config.yaml
n_head: 3
norm: "layernorm"
tie_embeddings: true
doc_mask: true
Each number is 128 + 32 x the weight over its row's rms, rounded and kept within 0 to 255. Layers, rows and columns count from 0. The size above them is the row's rms in percent of the matrix's.

# layer 8 MLP down (transposed), 768x192, rms 0.114, rows 544-643, columns 128-159
size [105  86 113  94  94  99 102  88  84 104  98 101  84 101  93 110  84  99 108  87 105 103  97 105 108 106 100 105 106  79  90  97 102 113 104 101 102 109  99 100  80 111 114  86 103  89 122  94 105 101 104 105  87  92  91 111 108 104  93  98  88  97  87  97  97  97  96  92 103 105 105  99  97 113 104  99 113 109  86 110  94 100 111  92  95 101  99 106 107  87 100 109  97  92 115  92 109 102 100  95]
[[119 146 131 155 123 159 126 130 106 175  94 135  99  88 109 119  93 194 149  92 176 128  94  86 163 115 158 147 161 137  39 154]
 [127 131 137 135  90 154 141  45 102  77 128 181  95  87 106 158  81 141 113 143 155 105 185 173 110 123 115 150 116 135  91 130]
 [171 131 150  97 156  99 135 132 168 150  99  89 191  86 134 130 130 194 135 101 139 165 134 189  64 110 113  76 112 179 137 152]
 [169 159 139 141 133 187 121 119 127  93 145 131 126  83 160 121 107  97 141 144 139 145 130 150 131 109 144 160 131 151 140 155]
 [203  58 103 152 101 161 212 166 129 172 137  87 138 149 110 131 118 142  78 112  94 119 111 147 129 163 179 125 148  98 125 152]
 [131 153 149  74  92 126 132 149 199 169 127 121 150 111 103 177  63 118 139  82 147  92 140 174  86 161 129 115 151  85 142 179]
 [128 172  81 132 192 189  98 123 142 118 129 117 153 139 114 127 139 111 172 136 135 128 188 108 116 112 150 162 112 143 106 108]
 [128 148 122 114 127 156 121 115 107 157 149 138 102 100 143 107 128 129 129  87 104  88 115 133  97 131 135  89 121 112 145 115]
 [146 146 129 125 119 172 148 110 125 132 152 110 113  83  82 141  50  88  93 125  88 178 127 126  89 110 135 160 146 125 171 145]
 [ 82 111 103 122 118 128 187 177 138 125 132 142 116 147 143 145 111  99 198 114 135  72 128 106 194 186 161 141  95  94 118  53]
 [178 177 151 148 122 128  96 102  88  95 174 117 150  71 128  84 121 129 129 106 168 107  94 104 108 100  79 112 124  93 106 130]
 [157 151  60 110 118 197 109 100 166  92 137  90 124 147 124 105 151 176 127  77 142 125 130  92 156 132  94 131 102 134 124  46]
 [137 142 107 124 123 112  97 157 137 145 106 161 113 154  87 162  64  82 168 100 107  63 123 193 136 101 152  84 106 162 164 151]
 [129 188 149 154 122 151 110 149 111  76 113  89 104 188 172 124 102 136 182 140  82 130 161  87  99 120 131 188 145 112 104 157]
 [108 118 122 115 141 197 112 141 122 148 121 145  83  97 123 152 201  94  97 119  75 141 162 133  57 177 117 147 125 113 151 122]
 [115 138 151 171 118 162 168 102 143 119  56 196 112  92 202 149 137 102 125 175 171 131 136  94  92 162 134 199 107 153 195 143]
 [150 117  94 123 176 152  89  99 118 178  92 153 188  87  99 125 124 131 159 131 172 108  93 217 124 184  95 101 158 199 136  72]
 [100 153 137 159 184 183  98 158 132 146  88 126 131 100 142 106 117 120 127 144 163  91 122 147 169 145 132 145 116 129 128 162]
 [ 91 139 111 160 100 162 158 154 102 134 143 110 139 156 121  90  92 116 147 118 142 177 149 100 140 125 137 204 152 168 123 133]
 [156 152 146  84 116 166 111 151  84  36 117 134 102  82 122 101 142  97 150 107 122 126 146 140 169 155  80 101 150  92 104 131]
 [138 106 121 105 140 179 139  88 127 135 138  98  88 132 160  68  92 115 212  84 103 130  97 101 113 187 129 135  82 137 172 141]
 [159 112 128 109 119 183 190 121 132 111 165 158 142 110 122  97  93 153 150 159 175 117  63 118 146 104 165 141  92  90  64 117]
 [185 152 125 178 105  83 184 124 130 230 135 120 135 129 153 126 104 158 125 149 110 102 138 165 144 124 136 152 113 125 112 123]
 [188 106 108  92 174 128 164 111 165  80  94  80 104 122 125 154 133 139 171 188 140  91 109 114 107 130 196 106  74 118 134 157]
 [136 121 164 124  72 134  67 172  92 144 148 121 109 136 113 137 229 110 163  71 165 105 144 117 135 122 121 161  75 119  98 107]
 [115 140 175 119  94 144 129 141 125 179 172 125 157 171 139 119 123 154 146 169  99 118  99  98  85 179 138 133 126 131 154 177]
 [ 74 125 130  73 101 158  90 164 161 100 147 129 130 117 124 114 131 104 147 113  74 139 100 115 127 220 166 129 134 134 141 136]
 [168  80 134 160 110 111 142 170 174  96 145 113  88 110 166 139 157 146 131 129 114 148 168 175  91 140 101  59 124 172  43 131]
 [121 175  86  98 143  92  87 145 130  68 115  89 126 147 148 165 164  80  97 126  96 131  63 127 137 202 136 130 136 108 145 113]
 [129 126 134 155 169 147  56  90 125 143 145 103 172  89 162 162  93  56 110 103 131  93 134  76 107 179  81 133 117 121  84 125]
 [166 150 134 143  66 118 154 130 162 114 117 158 107 138  96  93 199  29 170 113 137 207 123 173  98 157 100 128 129  97 114  79]
 [108  81 160 116 200  84 150 189 154 111 142 155 105 142 130  95  95 108 158 138 118 108 143  97 124 123  98 105 104 105 106 127]
 [131  88 139 148 160 165 142 131  43 141 151 126 127  94  87  99 119 124 137  90 130 106 109 179 143 132 151 108 193 109  97 162]
 [ 57 121 100 146 123 107  58 122  92 179 141 130 179 125 169 140 145  93  83  99 143 129 128 124 149 112 132 106 121 133 121 153]
 [ 79 153 119 164  83 148 165 127  98 178 100 148 112 143 144 143 170 155  62  79  85  74 163 120 128 172 149 129 168 175 127 157]
 [197 101 144 102 128 176 189  79 129  98 111 110 154 137 110 163 137 121  70 147 147 105  98 152 118 116 117 173 129  59 102 146]
 [146 124 138  59 105  72 110 157  97 144 128 116 116 101  94  44 148  77 141 127  74  81  70 159  94 122 131 152 129 125 131 150]
 [106 105 134 145 123 127 176 102 118 112  86  77 105 125 184 151 129 146 151 171  77 124 117 154 136 114 120 152 129 102 107 118]
 [137  75 170 129 139 162 147 131 198  69 173 126  81 104 162 149 144  95 103  95 138 154 125 122 158 166 182 179  91 119 102 130]
 [ 92  48 143 184  74  94 122 122 142 130  99 154  87  80  99 171 140 141 162 164 117 121 162 132 148  93 107 105 169 139 125 129]
 [111 117 109 147 150 143 112  69 117 105 172 149 134  91 149 200 167 121 110 134 127 141 113 186 127 105 130 108 128 141 121 128]
 [120 173  97 116 114  81 104 108 127 100 200 147 130 109 146 135 155 142 136 151 103  76 133 159 122 141 132 142 114 124  76 154]
 [168 125 100  65  30  98  86 103 105 112 118  86  97 168 115 113  72 120 114 156  90 102  78 142  98 196  68 129  55 172  96 184]
 [149 100 134 114 141 148 142 153  83 161 126 143 167 124 126 166  96 105  48 168 132 157 100 190  65 103 151  78 138 148 170 103]
 [144  90 144 117 162  62 124 149 155 143 139 128 154 116 156  94 148 110 158 164 158  92 140 126 149 147 106 144 106  94 124 148]
 [148 128 158  90 133 181  94 196 160  61 131 134 116 108 134 186 127  81 169 103 124 168 120 117 117 122 111  88 161 147 135  75]
 [ 74  61  98 135 155 100 132 141 124 122  54 169 145 196 137 135 116 164 154 144 141  85 157 145  93 169 204  95 109  92 107  92]
 [159  60 139 123  98 137 153 133 109 125  95 108 136 106  79 148 103 113 130 121 142 149  89 140 176 126 161 119 146 122 161 178]
 [ 81 188 161  90 132 117  75 164 178 160 210 105 136 121 148 150 147 146 190 138  88 123 145 121 167 178 160 194 159  76 126 179]
 [114 159 102 150 144 138  93 111 150 122 178 100 109 223 114 126  79 131 110 126 129 173 133  98 133  97 163  87 117 157 128 146]
 [ 90 127 121  62 120 156 106 104 154 154 140  88 135 148 183 118 141  84 172  65 151 117 135 127 139 111  86 148 130 139 112 120]
 [109 105 104 143 181 108 157 156 150 135  93 124  77 198 182 148  65 112 131 113 142 131 104  99 103  95 143 124 161  97 180 104]
 [142  82 107 181 194 128 161 145 111 104  99 129  74 125 109  79 119 128 108  96 161 142 120 168 124 134  94 145 149 141 192 122]
 [102 108 169 178 161 113 155 120 147  92  90 117 176 121 114 128 179 168 202 171 149 101 144 120 153 147 152  85 113 117  97 114]
 [132 139 131 201 134 137 141 160 128 204 183  67 123  83 171 106 164 150  91 158 100 134 122 172 137 157 118 123 124  83 154  48]
 [120  96 162 131  81 143 204 114  88 129 169 123 106 142 158 120  83 111  98 151  78 145 141  82 143 165 102 143 135 125 163 162]
 [156 144  72 134 140 123 167 148  23  76 153 119 206 109  79 117 143 100 103  95 121 209  81  60 117 138  82 129 123 181  83 103]
 [130  19 171 127 183 156 165 155 170 127 160 150 111 142 179 102 110 204 130 102  77 122 141 156 138 135 181 163 122  99  69  84]
 [154 129 134 208 149 137 110 167 168 135 110 161  67  71 135 130 165 133 180 102  85 123 107  83 104 136 149 102 125 117 153 118]
 [133  76 128 204  68 145 128 126 178 126 115 185 188  74 136 182 134 135 118 118 106 126 130 175 180 137 153  81 120  69  90 171]
 [107 146 106 113 174 142 141 151  86  73 119 179 124  70  96 119 131  71 216 156 143 117 137 134 129 130 134 135  96 126 153  54]
 [117 122 102 146  81 144  95 142 172 143 101 132  50 161 197 140 151 117 109 190 130 171 108 138 156 154 151 118 149  99 129 156]
 [113  89 147 142 137  99 151 144 143 128 134 150 151 113 155 187 145 105 154 137 129 136  95 151 126 105 144 147  80 107 117 132]
 [ 73 131 156 124  85 176 167 143 136 114 134 140 142 152 170  93 151 201 119 108 108  91  93  81 166 186 161  97 123  90 158 153]
 [117 158 150  58 135 107 162  97  92 110 148 170 109 122  93 200 110 134 132 182 169 104 155 101 130  96 110 146 137 123 122 117]
 [ 52 145 128 170 133 102  99 116 108 190 152 127 113 128 128 100 135 155  72 113 118 153  94  93 121 127 156 164 148 132 135 131]
 [172  87 131 151 100  64  99  61 140 109 117 130 105 176 118 129 107 110 155 157 156 179 114 206 113 133 151 145  82 139 155 117]
 [143 119 119 129 194 135 185 155 123 145 164 144  80 129 137 188 145  90 146 123 164 127 144  92  99  88 161 177 145  62 105 194]
 [ 92 166 151 143 207  89  68 157 179 109 168  93 141 133 113  88 124 115 136  93 149  73 152 121 113 157 132 138  73  72 115 157]
 [ 76 122 139 105 199 101 127 208 131 122  52 157 148 117 151 190 154 120 130 170 161 147 141 107 179 147 162 148  90 147 118 130]
 [ 98 101 106 173 135 157 104 101 132  97 151 184 154 130  93  72 140 111 136 158 165 145  95 138 147 178  88  82 118 188 158 128]
 [144 176 108 138  75  83 115 137 166 145 120 102 158 114  66  99 142 133 110 167 157 141  93 139 177 102 134 128  49 138 142 105]
 [ 99  98 143 120 142  84 108 127 125  60  89 146 116  85 117 167 106  51 180 116  93 115 154 141  82 130  65 150 102 139 115  97]
 [120 107 201 103 111  92 128 138  88 118 135 116 126 121 140 129  82 122 126 155 119  92 145 148 154 105  80  90 157 171  91 130]
 [131 108 128 129 122  75 130 170 107 160 125  99 125 111 116  78  20 136 205 114 146 133 119 101 194  83 225 160 131 123 111 103]
 [145 141 122 141 182 140 148 142 138  80 104  79  83 126 176 162  97 128 160 145 107 131 154 112 117 132 141  82 113 159 132 116]
 [ 76 123  77 161 172 119 195 187  84 122 127 185 123 205 145 111 156 121 120 149 146 127 133 144 152  99 139 116 165 136 152 168]
 [179 166  63 148 181  83 116 129 157 146 137 102 121 130 129  67  45  52  95 116 183 154 130 112 162 135 170 150 162  71 160 127]
 [ 91 136 163 153 131  92 169 157 181  86 148 160 165 124 172 120 128  54 116 105 138 182 190 111 154 125  61 147  68 130  91 186]
 [140 122 184 110 164 134 129 107 141 161 166 127 126  64 128  87 141  98 173 140 140 112 145  73 117 128  98 180 156  93 155 112]
 [ 98 103  87  45  64 138 121  88 176  92 116 109 107  79  59 169  89  85 160 151  77 168 150  48 142 184  49 142 161 134  99 101]
 [136 125 112  89 121 125 140  35 156 110 135  73 139 126  90 156 124 173 198 104 166 130 154 112 185 107 123 126 162  49 116 109]
 [ 77 153 162 130 129 172 155 206 119 119 164 138 143 191 130 157 124 121 113 178 111 146 144 104 139  93 156 112 122  90 141 181]
 [144  76 112  84 135 191  99 166 169  96 136 177 138 107 118 191 149  71 115 162 135 102 130 186 108 112 122 106 175 114 143 110]
 [110 110  69 159 143 116 154 147 140 145  81  91 136 168 137 141 112 103 128 151 107 138 162  78 116 101  82 168 116 118 135 155]
 [157 181 120  84 165 178 155 129 170  72 167 145 164 142  72 160  65 154 188  71 135 154 103 157 147  89 153  58 110 119 151 146]
 [146 112  99  76 142 124 126 157  92 138  74  89 121 130  90 164 114 200 130 116 170 109 107  99 195 104 105 139  93  85 142 130]
 [138 119 129 207 171  49  97 124 167 116 143 136 178 130 141 152 123  96 149  51 166 145 148 135 133 140 169 122  91 154  36 104]
 [126 103 159 113 130 133 151 139 172 166 125  92 149 152 142 103 133 163 152 169 141  73 171 186 154 129 146 143 158 176 125 130]
 [166 120 110 125 151 177 139 128 105 121 133 122 155  86  98 119 121  88 124 148 132  77 142 143 105 118 188 112 140 113 135  97]
 [160 123 174 138 177 123 149 113 103 119  92 126 148 106 128 114 158  91 163 132 146 184 118 132 165  87 181 105 105  78 155  75]
 [170 142 125 119 138  97 138 175 165 106 146 175 122 159 140 134 154  85  81 134 162 112 155 117 110  61  56 134  88 158  91 147]
 [125 129 108  70 140 119 136 122 174  99 145  70  95 129 134 184 120 107 127 156 109  99 102 127 162 145  87 124 112 104 110 143]
 [135 105 131 109 109 175 139 122 128 100 165 145  70 165  70 187 112 124 103 134 113 100 105 129 117  90 132 208  58 105 114 134]
 [135 177 103 111 118 157 109 142 143 174 106 106 171  99 144 132 123 139 198  96 144 128 152 116 123 139 128 126 127  87 138 115]
 [ 79 129 143 134  69 117 122 143  99 116 115 129 111 113 121  92 172 113 124 201  61 150 105 118 126 118 117 124 160 144 207 139]
 [137  91 122 121 107 165  99 186  86 116 113 106  50 129 121 135  75 107 143 106 131  73 150 140 136 148 161  98 101 163 163 152]
 [ 99  68 169 141 140 134  66 180 135  92 111 176 128 167  81 113 166 153  95 124 134 191 127 136 123 144 169  88 122 120 130 135]
 [149 108 124 105 171 113 155 176 166 161  89 153  85 143  74 162 116 145 113 102 105 134 125 186 130 131 151  93 118 140 132 135]
 [166  78 101 132 150  81 137 173 118 108  81 142 119 150 105  60 166 120  73 176 159 154 102 167  84 125 115 117 126 103 154 161]]
# layer 8 MLP up, 768x192, rms 0.113, rows 545-644, columns 128-159
size [ 93  95 104  94  96 100  98  95 102  99 102 100 105  98  98  92 103 106  94 111 114 102 101 107 107 100 102  98  85  83  92 102 110  98 100  99  97  95  97  95 103 105 100 103  86 122 102 104  98 105 105  99  98  96 106 108 101  88  96  87  89  92  97 100 104  98 102  96  99  92  98  96 112 113  97 107 110 101 103 102  95 114  94  92  93  93 103 113  84 103  99  95  92 111  93 108 108  92 110  96]
[[ 90 151 106 120  98 131  93 104 100 109 171 180  95  91 123 130 111 135 148 156 127 179 182  97  98 134 149 123 161  67 137 151]
 [189 106  95  93 110  78 145 123 173 154 143 165 101 140 150 155  97 141 103 122 128 106 154 135  65  73 138 120 110  96 109 115]
 [140  28 140 112 223 122 173 136 162 153 142  50 192  86 160 156 212 155  90 163 169 109  80 152 145  99  99 126 163 117 125 116]
 [133 100 110 114 120 141 107 127 170 149  91 106 175 133  87 115  97 121  69 168 155 130 171 136 108 136 122 132 139  58 142 138]
 [152 173  90 123 125  80 128 101 119 142 122 109 112  93 124 168  66 139 178 109 121 120 131 126 111 150 152  54 105 162 138 160]
 [143 114  63  81 130 103 164 154 106  72 110 173 102 142 164 116  72 131 149 106 119 128  81 152 133 110  89  73 136 113  84 122]
 [112 105  92 162  97 113  86 143 133 176 148 146 178 159 153  89 147 106 101  97 143 137 200 138  72 128 109 188 136 164 186 144]
 [ 84 104  92 117 117  90 112 176 112 111 112 142 135 163  95  69 144  88 119 108 148 157 136 138 175 100  95  88 110 134 136 103]
 [140  97 127 135 141  89 147 138 162 134 121 148 118 137  65 159 149  81 112 154 143 101 181 119 159 103  85 102 182 150 210 187]
 [120  96 176 139  81 130 128 123 117 154 158 149  85 164  78 119  63 141 159 155  96 135 134 129 182 151 199  70  98 200 125 165]
 [115 173 136 109 176  82  70 186 175 127 151 156 139 121 136 127 174 111 109 110 111  98 138 113 183 107 120 133  76  87  91 103]
 [ 63 138 166 155  56 120 134 172 129 126  88 107 104 166 100 117  95  62 160  99 133  92 110  96 194  59 146 101 108 206 168 116]
 [161  83 159  85 179 169  89 126 135 170 170 167 132 117 140 105 142 154 125 153 190 112 142 123 101  89 122 110 168  93 160 100]
 [157 177  97  91 121 129 114 157 166 139 121 124  58 186 166 130 140 178 129 186 130 156 146 158 186  85 111 120 160  90  94 171]
 [123 125 143 152 132  78 122 120 158 143 135  90 107 115 112 186 162 134 111 111  79 122 178 113 120 145 118  95 158 164 134 113]
 [ 84  95  62 200 125 135  76  68 152 115 157  41 149 158 134 127 125 186 147  94 144 110 112 101 176 124 113 193  95 178 148 150]
 [137 114  83 130 110 150 145 110 125  75 172 114 185 158 157 150 116 107 102 142 145 189  73 134 145 106 209 113 167 121 148 156]
 [196 167 112 146 118 101 151 188 134 123 143 156  93 106 108 132  85 151  81  94 166 125 172 161 122 159 146 179 121 110 153 132]
 [180 157 130 145 150  97  85 111 156 168 119 136  53 142 169  98 172 217 107 162 154 141 126 130 115  71 224 142  90 128 115 144]
 [145 128 109 198 153 155  86  99 118 127 125 130 136 120  70 105 138 125 152 111 136  90 157 168 118 173 127 123 138 146  86 134]
 [114 163 112 116 118 142 140 142 133 179  83 108  93 175 138 135 162  83  92  58 109 117 142 151 121  94 139  94 156 196 149 130]
 [118 166  55 148 123 170 125 101 118 101 150  87 163 101 131 132 126 115 141 134 158  67 127 157 119  97 179  92 150 143  91 142]
 [148  96 107 149 174 151 125 103 137  77 111 142  91  64 109  97  93  94 142 143 115 156 162 172 157  78 157 175  92 139 108 103]
 [132 130  99 127 102 131  89 151 129 112 131 129  94  97 118 111 166 137 113 169 140 159 112 112  70 112 124 102 129 127 126  85]
 [105 122  88 108 134  89 170 186 131 121 151 150 142 128 147  60 141 126  84  97 165 124 130 156 123  62 142 156  67 103 120 175]
 [141 143  99 151 157 153 116 102 116 103 155 124 154  87  54 125 180 139 186 112  62 127 112 195 143 127  99 123 127 137 120 125]
 [116 151 120 161 195  60 185 156 109 147  59 168 125 147 181 146 182 115 139  74 139 159  97 178 115 129 108 113 124 107  79 173]
 [142 169 130 172 113 131 155 111 145 102 134 115 186  84  96 169 107 126 138 145 111 140  93 180  93  33  82 136 107 123 133 116]
 [137 141 150 117  60 186 128 126 148  81 124  73  72 150 176  98 173 133 123 182 130 117 184 138 148 200 104 143 180 144  64 109]
 [112 145 156 138  95  87 163  94 103 165 146 121 101 112 120 117 172 101 113 128 100 198 169 124 177  97 184 145 161 140 177  78]
 [145 159 101 133 132 155 105 186 115  87 129 133 117 163 132 187 111 158 122  72  94 171 131 139 156 121 150 163 130 126 125 111]
 [113 104  99 187 127 100 132 190 129 103  32 165 125 107 151  94 191 104 121 114 178 123 156 129 132 148  82  72 122 179 173 135]
 [112 120 112 122 136 153 144 112 150 116 123 208 143 130 108 110 146 104 119 148 120 104  93 157 130 147 124 162 142 128 146 104]
 [205 124 111 147 167  57 180 125 174  91 109 173 155 115  94 158 139 125 169  68 113 149 206 191 150 130 141 107  94 151 143 160]
 [119 144 148 159 112 132 121 136 122 187 135 131  98 159 112 156  94 151 189 151  87 121  85 131 109 128 142 140 170 145 176 136]
 [143 122  80 210 161 160 147 105 192 123 155 120 108 146 220 140  87 142  92  90 155 155  63 168 112 146 103  76 167 143 135 178]
 [155 160 157  75 101 102 141 157  89 141 157 109 126 179 149 183 177 169  96 119 172 144 136  91 114 171  98 119 120 111 107 149]
 [134 123 147 100 114 103  86 126 177 214 155 153 102 143 107 150 125 128 130 164 134 114 111 135 139 139 118 111  88  37 116 148]
 [ 70 135 156 147 108 140 108 116 134 206 107 176  80 108 126 141 158 118 150 128 152 116 184 176 133 118 146 124 126 123 115  86]
 [186 135 108 149 159 167 101  99 161 147  92 139 140 147 138 112  95 189  81 171  82 146 104 150  86 151 133 137 112 144 184 157]
 [196 169 116 128 116 131 170  81  81  82  82 141 140 139 114  80 112 205 221 115 142 112 141 104 132 208  85 128 146 121 114 142]
 [131 151 102  77 153 139  80 163 203 121 147  82 145 116 102 133  89  82  54 136 164 114 181 180 124  86  95 133  86 152 117 176]
 [177 152 129 121 134 125  96 123 144  88 115 124 151 180  91 103 121 169 181 162 100 176 150 141 164 110 110 130  83 152 159 187]
 [ 96 178 109 121 131  48  79 148 122 148 175  79 113 135 154 124  95 135 116 140 125  71 117 153 124 111 123 165 150 129 167 122]
 [150  86  90  96  86 126 175 133 145 165  80 121 105 135 100 172 157 168 118 162 121  99  84 137 107 189 142 152 158  92  96 206]
 [215 178 181 112 102 118  95 128 125 144 155  63 128  74  96 128 133 102 111 137 145 138 120 139 144  86  93 122 180 152 150 187]
 [ 82 109  82 146  61 130 122 150 112 146 104 151 131  81 119 136 184  87  92  73 171 164 103 153  96 141  95 145 178  91 172 202]
 [125 120 133 160  75 129 141  31 167 152 132 116 100 161  99  59 118 168 141  90 122 200 138 111 132 106 124 173 137  95 136 159]
 [140 158 118 100 159 113 132 144 136 157  68 126 114  97 112 133 166 133  61 211  63 148  75 153 182 157 128 157 128 116 144 151]
 [118 153 150  54 169  43 112 121  88 186 138 156 153 133  90  63 113  79 178 147 122 147 108 182  98 175 144 163  87  89 172 177]
 [123 167 148 144 181 144 105 127 150  72 155  92 127 134 114 146  78 131  92 138 162 110 127 108 117 114 127 128 169  79 177  68]
 [111 131 101  87  84 186 109 144 117 111  81 164 156 178 130 169 125 137 156 129 113 117 122 169 207 104  86 124 178 123 127  97]
 [203 106 150 118 135  54  90 168 110  61 124 124 131 104 167 120 164 153 119 155 143 150 152 103 168 156 118 134 136 111 127 130]
 [147  85  97  66 172 136  92 105 142  79 146 132 151 140 119 174 167 157 140 143 169 188 133 166  97 135 152 126 216 111 165 182]
 [113 155 155 174 173 135 109 123 161  93 141 136 107 127 121 164 112 138 171 144 154 112 106 168  94 193 172  96 101 120 166 110]
 [112 164 130 103 133 106 118 148 193  83  46 129 135 122  90  95 141 131  90 145 107 175 105  86 114 155 119 106 159 104  77 105]
 [108  94 147 179 161 120 128 104 106 145 149 165  97  91 164 132  88  95 119  55 134 120 179 145 143  94 196  61 123 110 119 194]
 [ 78 120 180 144  69 128  97 150 160  92 135 144 102 152 140 167  98 152 114 147 134 103  87 106  68  95 159 124 115 148 147  86]
 [141 138  82 154 103 140 145 113  95 154 134 214 169 134 151 100 149 115 196 132 193 156 139 193 149 125  98 116 134 116  94  77]
 [154 112 128  91 115 129 110 148 133 160  95 144 205 124 196 167 103 170 128 159 108 209 158  82 120 117 129 117 123 133 141 161]
 [181 119 122 106  85 103 107 168  80 149  60 140 101 140 107  78 152 150  98 122 146 189 132 135 144 153 145 103  69  85 125 185]
 [122 139 111 163 107 125 130  80 147 169 136  89 159 146 137 106 107 157 157 158 140 152 148 121 117 161 186 140 128 104 104 135]
 [114 132  65 101 168 134 125 141 154 142 149 151 137 115  97 149 162  75  99 148 172 131 118 148 126 111  93 146 134 101  76 156]
 [150 102  70 146 100 140 114 182  67  97 171 167 170 154 137 120 140 174  75  96 137 206  85 103 170 117 130 109  74  89 143 106]
 [138 134 171 166 115 147 160 151 133  89  88  77 142 129 135 101 155 148 136  89 183 113  77 128 145  88  90 117 110 122 128  97]
 [149 128 126  78 129 128 126 125 171 142 148  77 170 126 111 141 162 185 105 218 143  92 172  87 132  88  82  74 165 148 119 171]
 [122 122 129  90 171 112 146 193  91 156 130 148 114 157 120 144 155 134 152 155 144 100 109  98 129  79 202 104 161 136 161 182]
 [126 167  83 125 179 149  35 132 127  81 104  96 117 125 145  80  60  78 145 157 115 129 100 138 122 153 117 129 110 144 119 139]
 [118 134 167 120 185 143 161 143 130 163 133 145  78 153 164 104 205 102 148 148 137 116  79 132 123 159 135 101 159 144 110 115]
 [125 125  91 134 131 128 107  64 106 108  81 117 124 113 157 137 153 101 109 101 137 131 120 111 155 219 116 125 126 138 221 108]
 [150 129  70 138  90 176 160 103  94 156 125  93  89 172 121  98 148 137 154  94 110 113 124 182 135 162 191 199 180 139 119  80]
 [139 132 147 137  96  97 170  95 169  57  96 148 118 169 142  96  71 109  71 117 137 124  31 168 122 141 106 120 152 136 134 136]
 [116 171  73  97 114 119  75 112 149 156 138 153 157 100  92 161  85  92 165 159 122 174 132 145 157 102 112 114 129 172  94 170]
 [135 137 159 127 121 141 120  95 181 130 150  98 166 104 170 151 127 114 155 159  96 111  97 124 136  60 118 129  85 114  89 149]
 [146 162 160  97 143 159 121 113 153 170 156  75 182  94  99 123 134 151  92 109 141  91 172 108 127 139 205 132  99 183 140 111]
 [ 98 174  96 139 113 162 113 112  97 172 105 106 150 148 168  63 100 118  55 147 150 152  60 109 120 119  97 114  71 117  93 151]
 [171 128 151 170 174  90 130  59  77 182 172 125 133 113 120 121  10 113  94 148 148 173  82 165 158 114 188 170  99 111 118  80]
 [119 161 134  84 202 162 120 144 125 154 130 136 106 102  90 145 159 148 114 170 122 143 126 104 163 157 139 148 125 135 149 153]
 [137 145  98  63  98 127 148 150 133  83 102 153 175 160 172 128 182 200 179 138  61 114 164 135 149 125 104 125 164  96 174 138]
 [147  94 121 118 139  92 115 123 145 104 113 189 158 146 159 147 131 144 115  58 103 101  86  92 120 132 190  98  82 113 123  88]
 [145 151 124  47  83 173  99 107 101  91 118 169 173 117 138 160 125 109 154 157 145 131 107 125 137 218 173 186 126 158 127 139]
 [ 85 170 140 100 120 172 146  99 145 154 114 142  84 130 115 129 117 123 101 146 166  79 179 163 171 128 131 149 148 124 133  75]
 [117 109 103 160 109 151 188 167 187  80  83 120 181 140 140 107 148  91 145 143 136  67 111  82 141 126  98 139 159 159 134  90]
 [ 91 156 101 145  96 139  70 129  86 124  95 140 112 149  80 134 152 142  65 157 131  79  96 159  99 116 117 110 164 156 142  99]
 [106 166 179 137 142 165 118 154 145 122 158 136 135 136  89 110  85 146 197 170 172 172 136 119 153 125 135 167 161 120 121 142]
 [183 146 125 114 168 175 191 126 120 105  99 160 153 135 102 155 142 185 152  84  68  61 133 102 164 151 148 180 115 118  94 102]
 [119 119 129 126 130 105 197 103 106 111  94 187 153 114  94  88 107 126 165 132  63 107 144 158 112 113  91 159 144 187 195 153]
 [187 104 140  73 161 199 165 180  80  90 121 190 151 156 139 140 169 145 119  63  91 144 153 162  90 117 155 145 119 122 146  75]
 [ 94 159 157 113 178 126 132 154 140 135 113 112  86 143  51  85 185 150 155 107 122 126  97 134 145  94 149 113  76  63 142 124]
 [169 153  83 137 152 131 108  99 169 129 132 115 135 115  95 129 117 142 140 105 114  65 145  89  90 146 145 139 129 127 100  93]
 [ 57 179 155 121  76 138  80  80 185 138 135 135  86 117 101  88 173 111  85  97 170  44 142 109  98 108 146 146 131 168 169 136]
 [125 155  81 164 179  96 146 132 129 114 149 136 134 202 108  94 118 156 107  98  38 130 130 140 157 112 177 123 126 133 160 165]
 [100 141 156  72 148 153 153  91 163  96  84 128 125 129 147 145 116 166  85 104 179 149 181 139 136  80 150 109 157 109 134 124]
 [165 192 104  51  89  82 135 180  86 178  78 164  71 154 118  96 145 159  55 100 142  67 154 115 169 110 135  74 148 128 104 130]
 [152 129 163  74 145 118 115 103 167 142 118 133 100  98 120 150  96 117  67 135 115 136 111 130  72 114 124 140 136 164 160 147]
 [141  76 141  83 152 129 163 109 100 155 113 108 159 144 100  68 109 194 122 151 161 197 104 165 168 188  73 181  93 189 137  60]
 [122 144 121 147 145 119 108 151  96 115 134  76  80 141  57 133 152 121 136 147 123 148 116 190 124 135 139 114 175 111 202 106]
 [157 134  76 120 119 118 132 127 140 177 126  93  87 102 104 169 151 128 136 128 150 102 133 139  94 130 171  89 144 104 124 144]
 [148 130 132 113  37 130 173 104 155 154 108 100 181  64 131 107 122 156 122 134 165 167  97 174 141  93 107 129 111 128 105 142]
 [137 155 115  98 141  26 110 117 129 179 128 150 160 181  95 137  94  93  89 157 131 159 143  96 111  69 132  90 133 163 139 131]]